Weights of a small GPT-style language model, trained from scratch on English Wikipedia.
Size: 12 layers, 4 heads of 128, MLP 1024 GeGLU.
Architecture: LayerNorm before each block, learned positions.
Each number is 500 + 25 x the weight over its row's rms, rounded and kept within 0 to 999. Layers, rows and columns count from 0. Numbers have three digits each. The size before them is the row's rms in percent of the matrix's.

# layer 7 MLP up, 1024x512, rms 0.139, rows 534-537, columns 256-511
101:465489508524515486521510525499508494470499443519461486470540527527512522510462465471451505514501516514547479473553458514459509538482517561505505466545498533491536515469511462531515431517488496496504530515534486503507465496442462471514494534509516476500513502511555520476473533466503532513496482503524548459493490473513546492496532507485514540507516462523432518492505522512537505446463506508541492521452499519527527507501510504509501517501469506480545528442496529485491530514473458458488487481515520473435486501523488479503523502486519498471450515493524494513499485496493471475509525498508509501496497535487472536523480520471492508508498510498523531469474494504481482509485525503510506479478480522510533505479518517512504507463520477542495524515481436479506470494506529
101:499499460517500495489568479512505487506487485497520491523499534474490482493472487487522488459495520500566506437477504529501509480514485495530517514482484455450465473471470476478491498495457513488495558481464526483531486463530513512466510477459451490570479478466523512515525519513499529501477500511481495493518440475511484529506496541501460504510486517547452498493517488504492502520491528505502486504511511501547514523523477492481499454550510473519526465478513508527443505508500513498483492501473522531490438500474492483522529521458534502467484518528504569515495512502462507511487462501453490504460470499530505478538552508532510523474464519537532504502502510448523512479542527506445497528513526460493498509557554531503533528493458476502520554528503548479483510492523508
098:520490506484525511515477504515504499516485509471471482484461526469481498462476497532493479440476527489509498484530510465549519489477505443502481504458484438483496492532538489527471497527552528500475528554493492497470497528502481498473537508541517495530482497510485533534529526473516491490447502503510494462509517548522509537480496559488574500516480520494439535493511486512470536527524457482493502505521510524465472455500482466513504507473484570509493510498514490511489522503548491492488513527488519496508491516476460494506496475494509441494519491469522523450540459520506554519498492512498513460495469497495483482525511498496514508499493487478465495538498524462499518496462502481514477494488518525510521542502469506505528527500501519507482517474534492470434500493501527
089:453534513497482515534513517477469479530495503480511509559482476487454504464478470501494481530485500500480502511494505519540486504504457505497483524499518489534534492511476519450479480510538509527502494502496513496486477530522491481518493496529473512532524504489509497523480508501504496526496439506471517499526494490527526533503482524480491465486501517512469512511476462544494451490505485453462550527459506464470460487511478526460550523509495499536502568514457549476460514484480472511531489518503501455522496488539504496522445485464538449498513548478498518520502466508497534500453478511533473539485447514471501516512483469514452513494542525435519492483472480474560497487469524491506497515483532485510540544489503536530521476507523543500477494530535524456454479530482529
# layer 7 MLP down (transposed), 1024x512, rms 0.131, rows 534-537, columns 256-511
103:478462494517486505508476526511452513491446486473502512500493502483490514536520511503502575474499519528498469522503474490544494552515473530476516458517507532502497544485446485487502509517482517480516514444492498487520495557472502503500476476545470514493518518495455501501519513525531544458522493488491539534502526475475490529523521505548476513512509492519527525469461476516456519488480500510512445540512463488508559498517479503512520478502441506503535496508493493421509521537516488493536489482471505511490540513494493476529484487516486478478513452494542478495531490519461522452492533514502475470479495500540499572499507490498509489502470521469494496497491490477489470521526490494475489524512522489520507474552528486519504512463550494542479497499449479492501503495545513
096:497540447451500471487491499530499499522489496516466516528475496509533516457520468511498485474562501497484490498533517492496549515530527443481484481477501495482470516470468473503483556527506513500456497538457523498513497522500509477500509489479478544456543529560488524504472498484517504535515472484500512497472451500493522560485468512549506501504509521499520518473525509455461522460506506507498514462478505505493551489473512548479498490493502481508494486474490480518520508503489527522528441533521475523531502507488492504497522481473465473484492496489468479507531512525475484443490482504525503499544497503490495472485450499499496496519511502482532480473459504506498551481535529445501499570459499486511492478535501452435500506518507501545471517512505483475507517488473531
101:506503507532499528476456491477489454549493559502479496541520508539485513499482509491495519554518504493476485532530487518500485518485505501511578519476497499518510516486459479501461465530532472488507459500567485496473460505501488519471511498485470515489483510486452518513505492519507477510516534519462508501515530486475495474498496509460507528486521475555539569520531510552547474500520507510486519464474556501490527469484478471534482516515477527502538530500526474534479465500539449485520509507505512543472477527492503485512506517471527484454531464469457540489498527443574510479493499533480512497493514508479489485532509513506560534523493481506465488493477488484526533549498494509500505472508471534484496497530506498475496438466509534465558510477512513480495514486486496
078:472506466467505441509531463485551486530479492523516530477473501480516529502536509484490485520500465504486511492480465483456527484497509450467505489501497540486471502474487491524504577506538490486526487521540480512481504466505528511521518527499513489469471484506509503482506476485511521511503571520523463509478511491502484453503518525513505491486504465517554507507540512498492579486496488515526477476475486475517515521499489446522486496481506517510509508490501497538510481485480497466455500474484524535480464476483497485528500555528493498507506457486524464489529508504530540477537504490503501486427518509481495486519487513494515505483499502531530532486459542545485540522478467522514487469473483497459513455524495498464507498504452485463503485475480477554517503494483486
# layer 7 MLP gate, 1024x512, rms 0.13, rows 535-537, columns 256-511
102:494499494487541503527505505522456444523467496500537519523511483488492488488469528502494517532478505507494486505530508484447504494497534507483563531493492458445458507503519459536527518501496477490509475437509484521444525530465499534536492510561479479451483506503498454473573499535497449525527525498484505517485498489515497516452490487467528534516509487470491478540464486506493503476497543463507486503494531528506534502502486487550525487471548509489463505516547483506503506488474466480503520486579459526485541452485480482487496535524517522510502515491535501508523508448488532476524495510540463477460510492517562499520485506486491506482533510554514482502513508503506453477513499520493498515470510482506494519523502495494495498499499497498493510512533467505506526500518484
098:471517522522500474502493490504518465512469474477493508497539514497491492501510475470490500504556490546487473532486552486447478469528479484506511528486514559474501510537473481532531535475502495519510509482511530501510510505523558535572464515468446502489514495503513511478501516537496501542503527474488458517510505478508489493554502474480534527457475488521529532520526530536533516520506497484498472543490487531547492554490546524484490495540503506478517495542511538481466498498493492502496504504472486452466489518508543497485512517468488529480503459514504527492497481528471468549463532481477489502482525480517485474563476503487506487500463517469475497466498501485493512494457513506466475500506499498494494496492534531525517507513485472486519465496468503533520482487474476
089:499557523450537523519490564543487462507448518532495546475506534506534515528517471541519547470504477511549520505496523468506540481526509497536538509468522525488504474440456470510537454516530502522527503490507474467515543450517512510504498499481498519500499509487508525441510476515499449486515559484502465514531523447518476463521476494511473519512512532506529511490549512513507560516522506512507471508499444509514519516483503480476507493486509499496547450542550496549484499489506562426494501508519514494458502499487512484536473531499461479498490488550489490514523516530520490495499510502473468512548509462520508491512462533487511485517496511512523490511468537548471481474472488506523492469434498461503520499509516521470527556506448477517486498462535504522541475500505485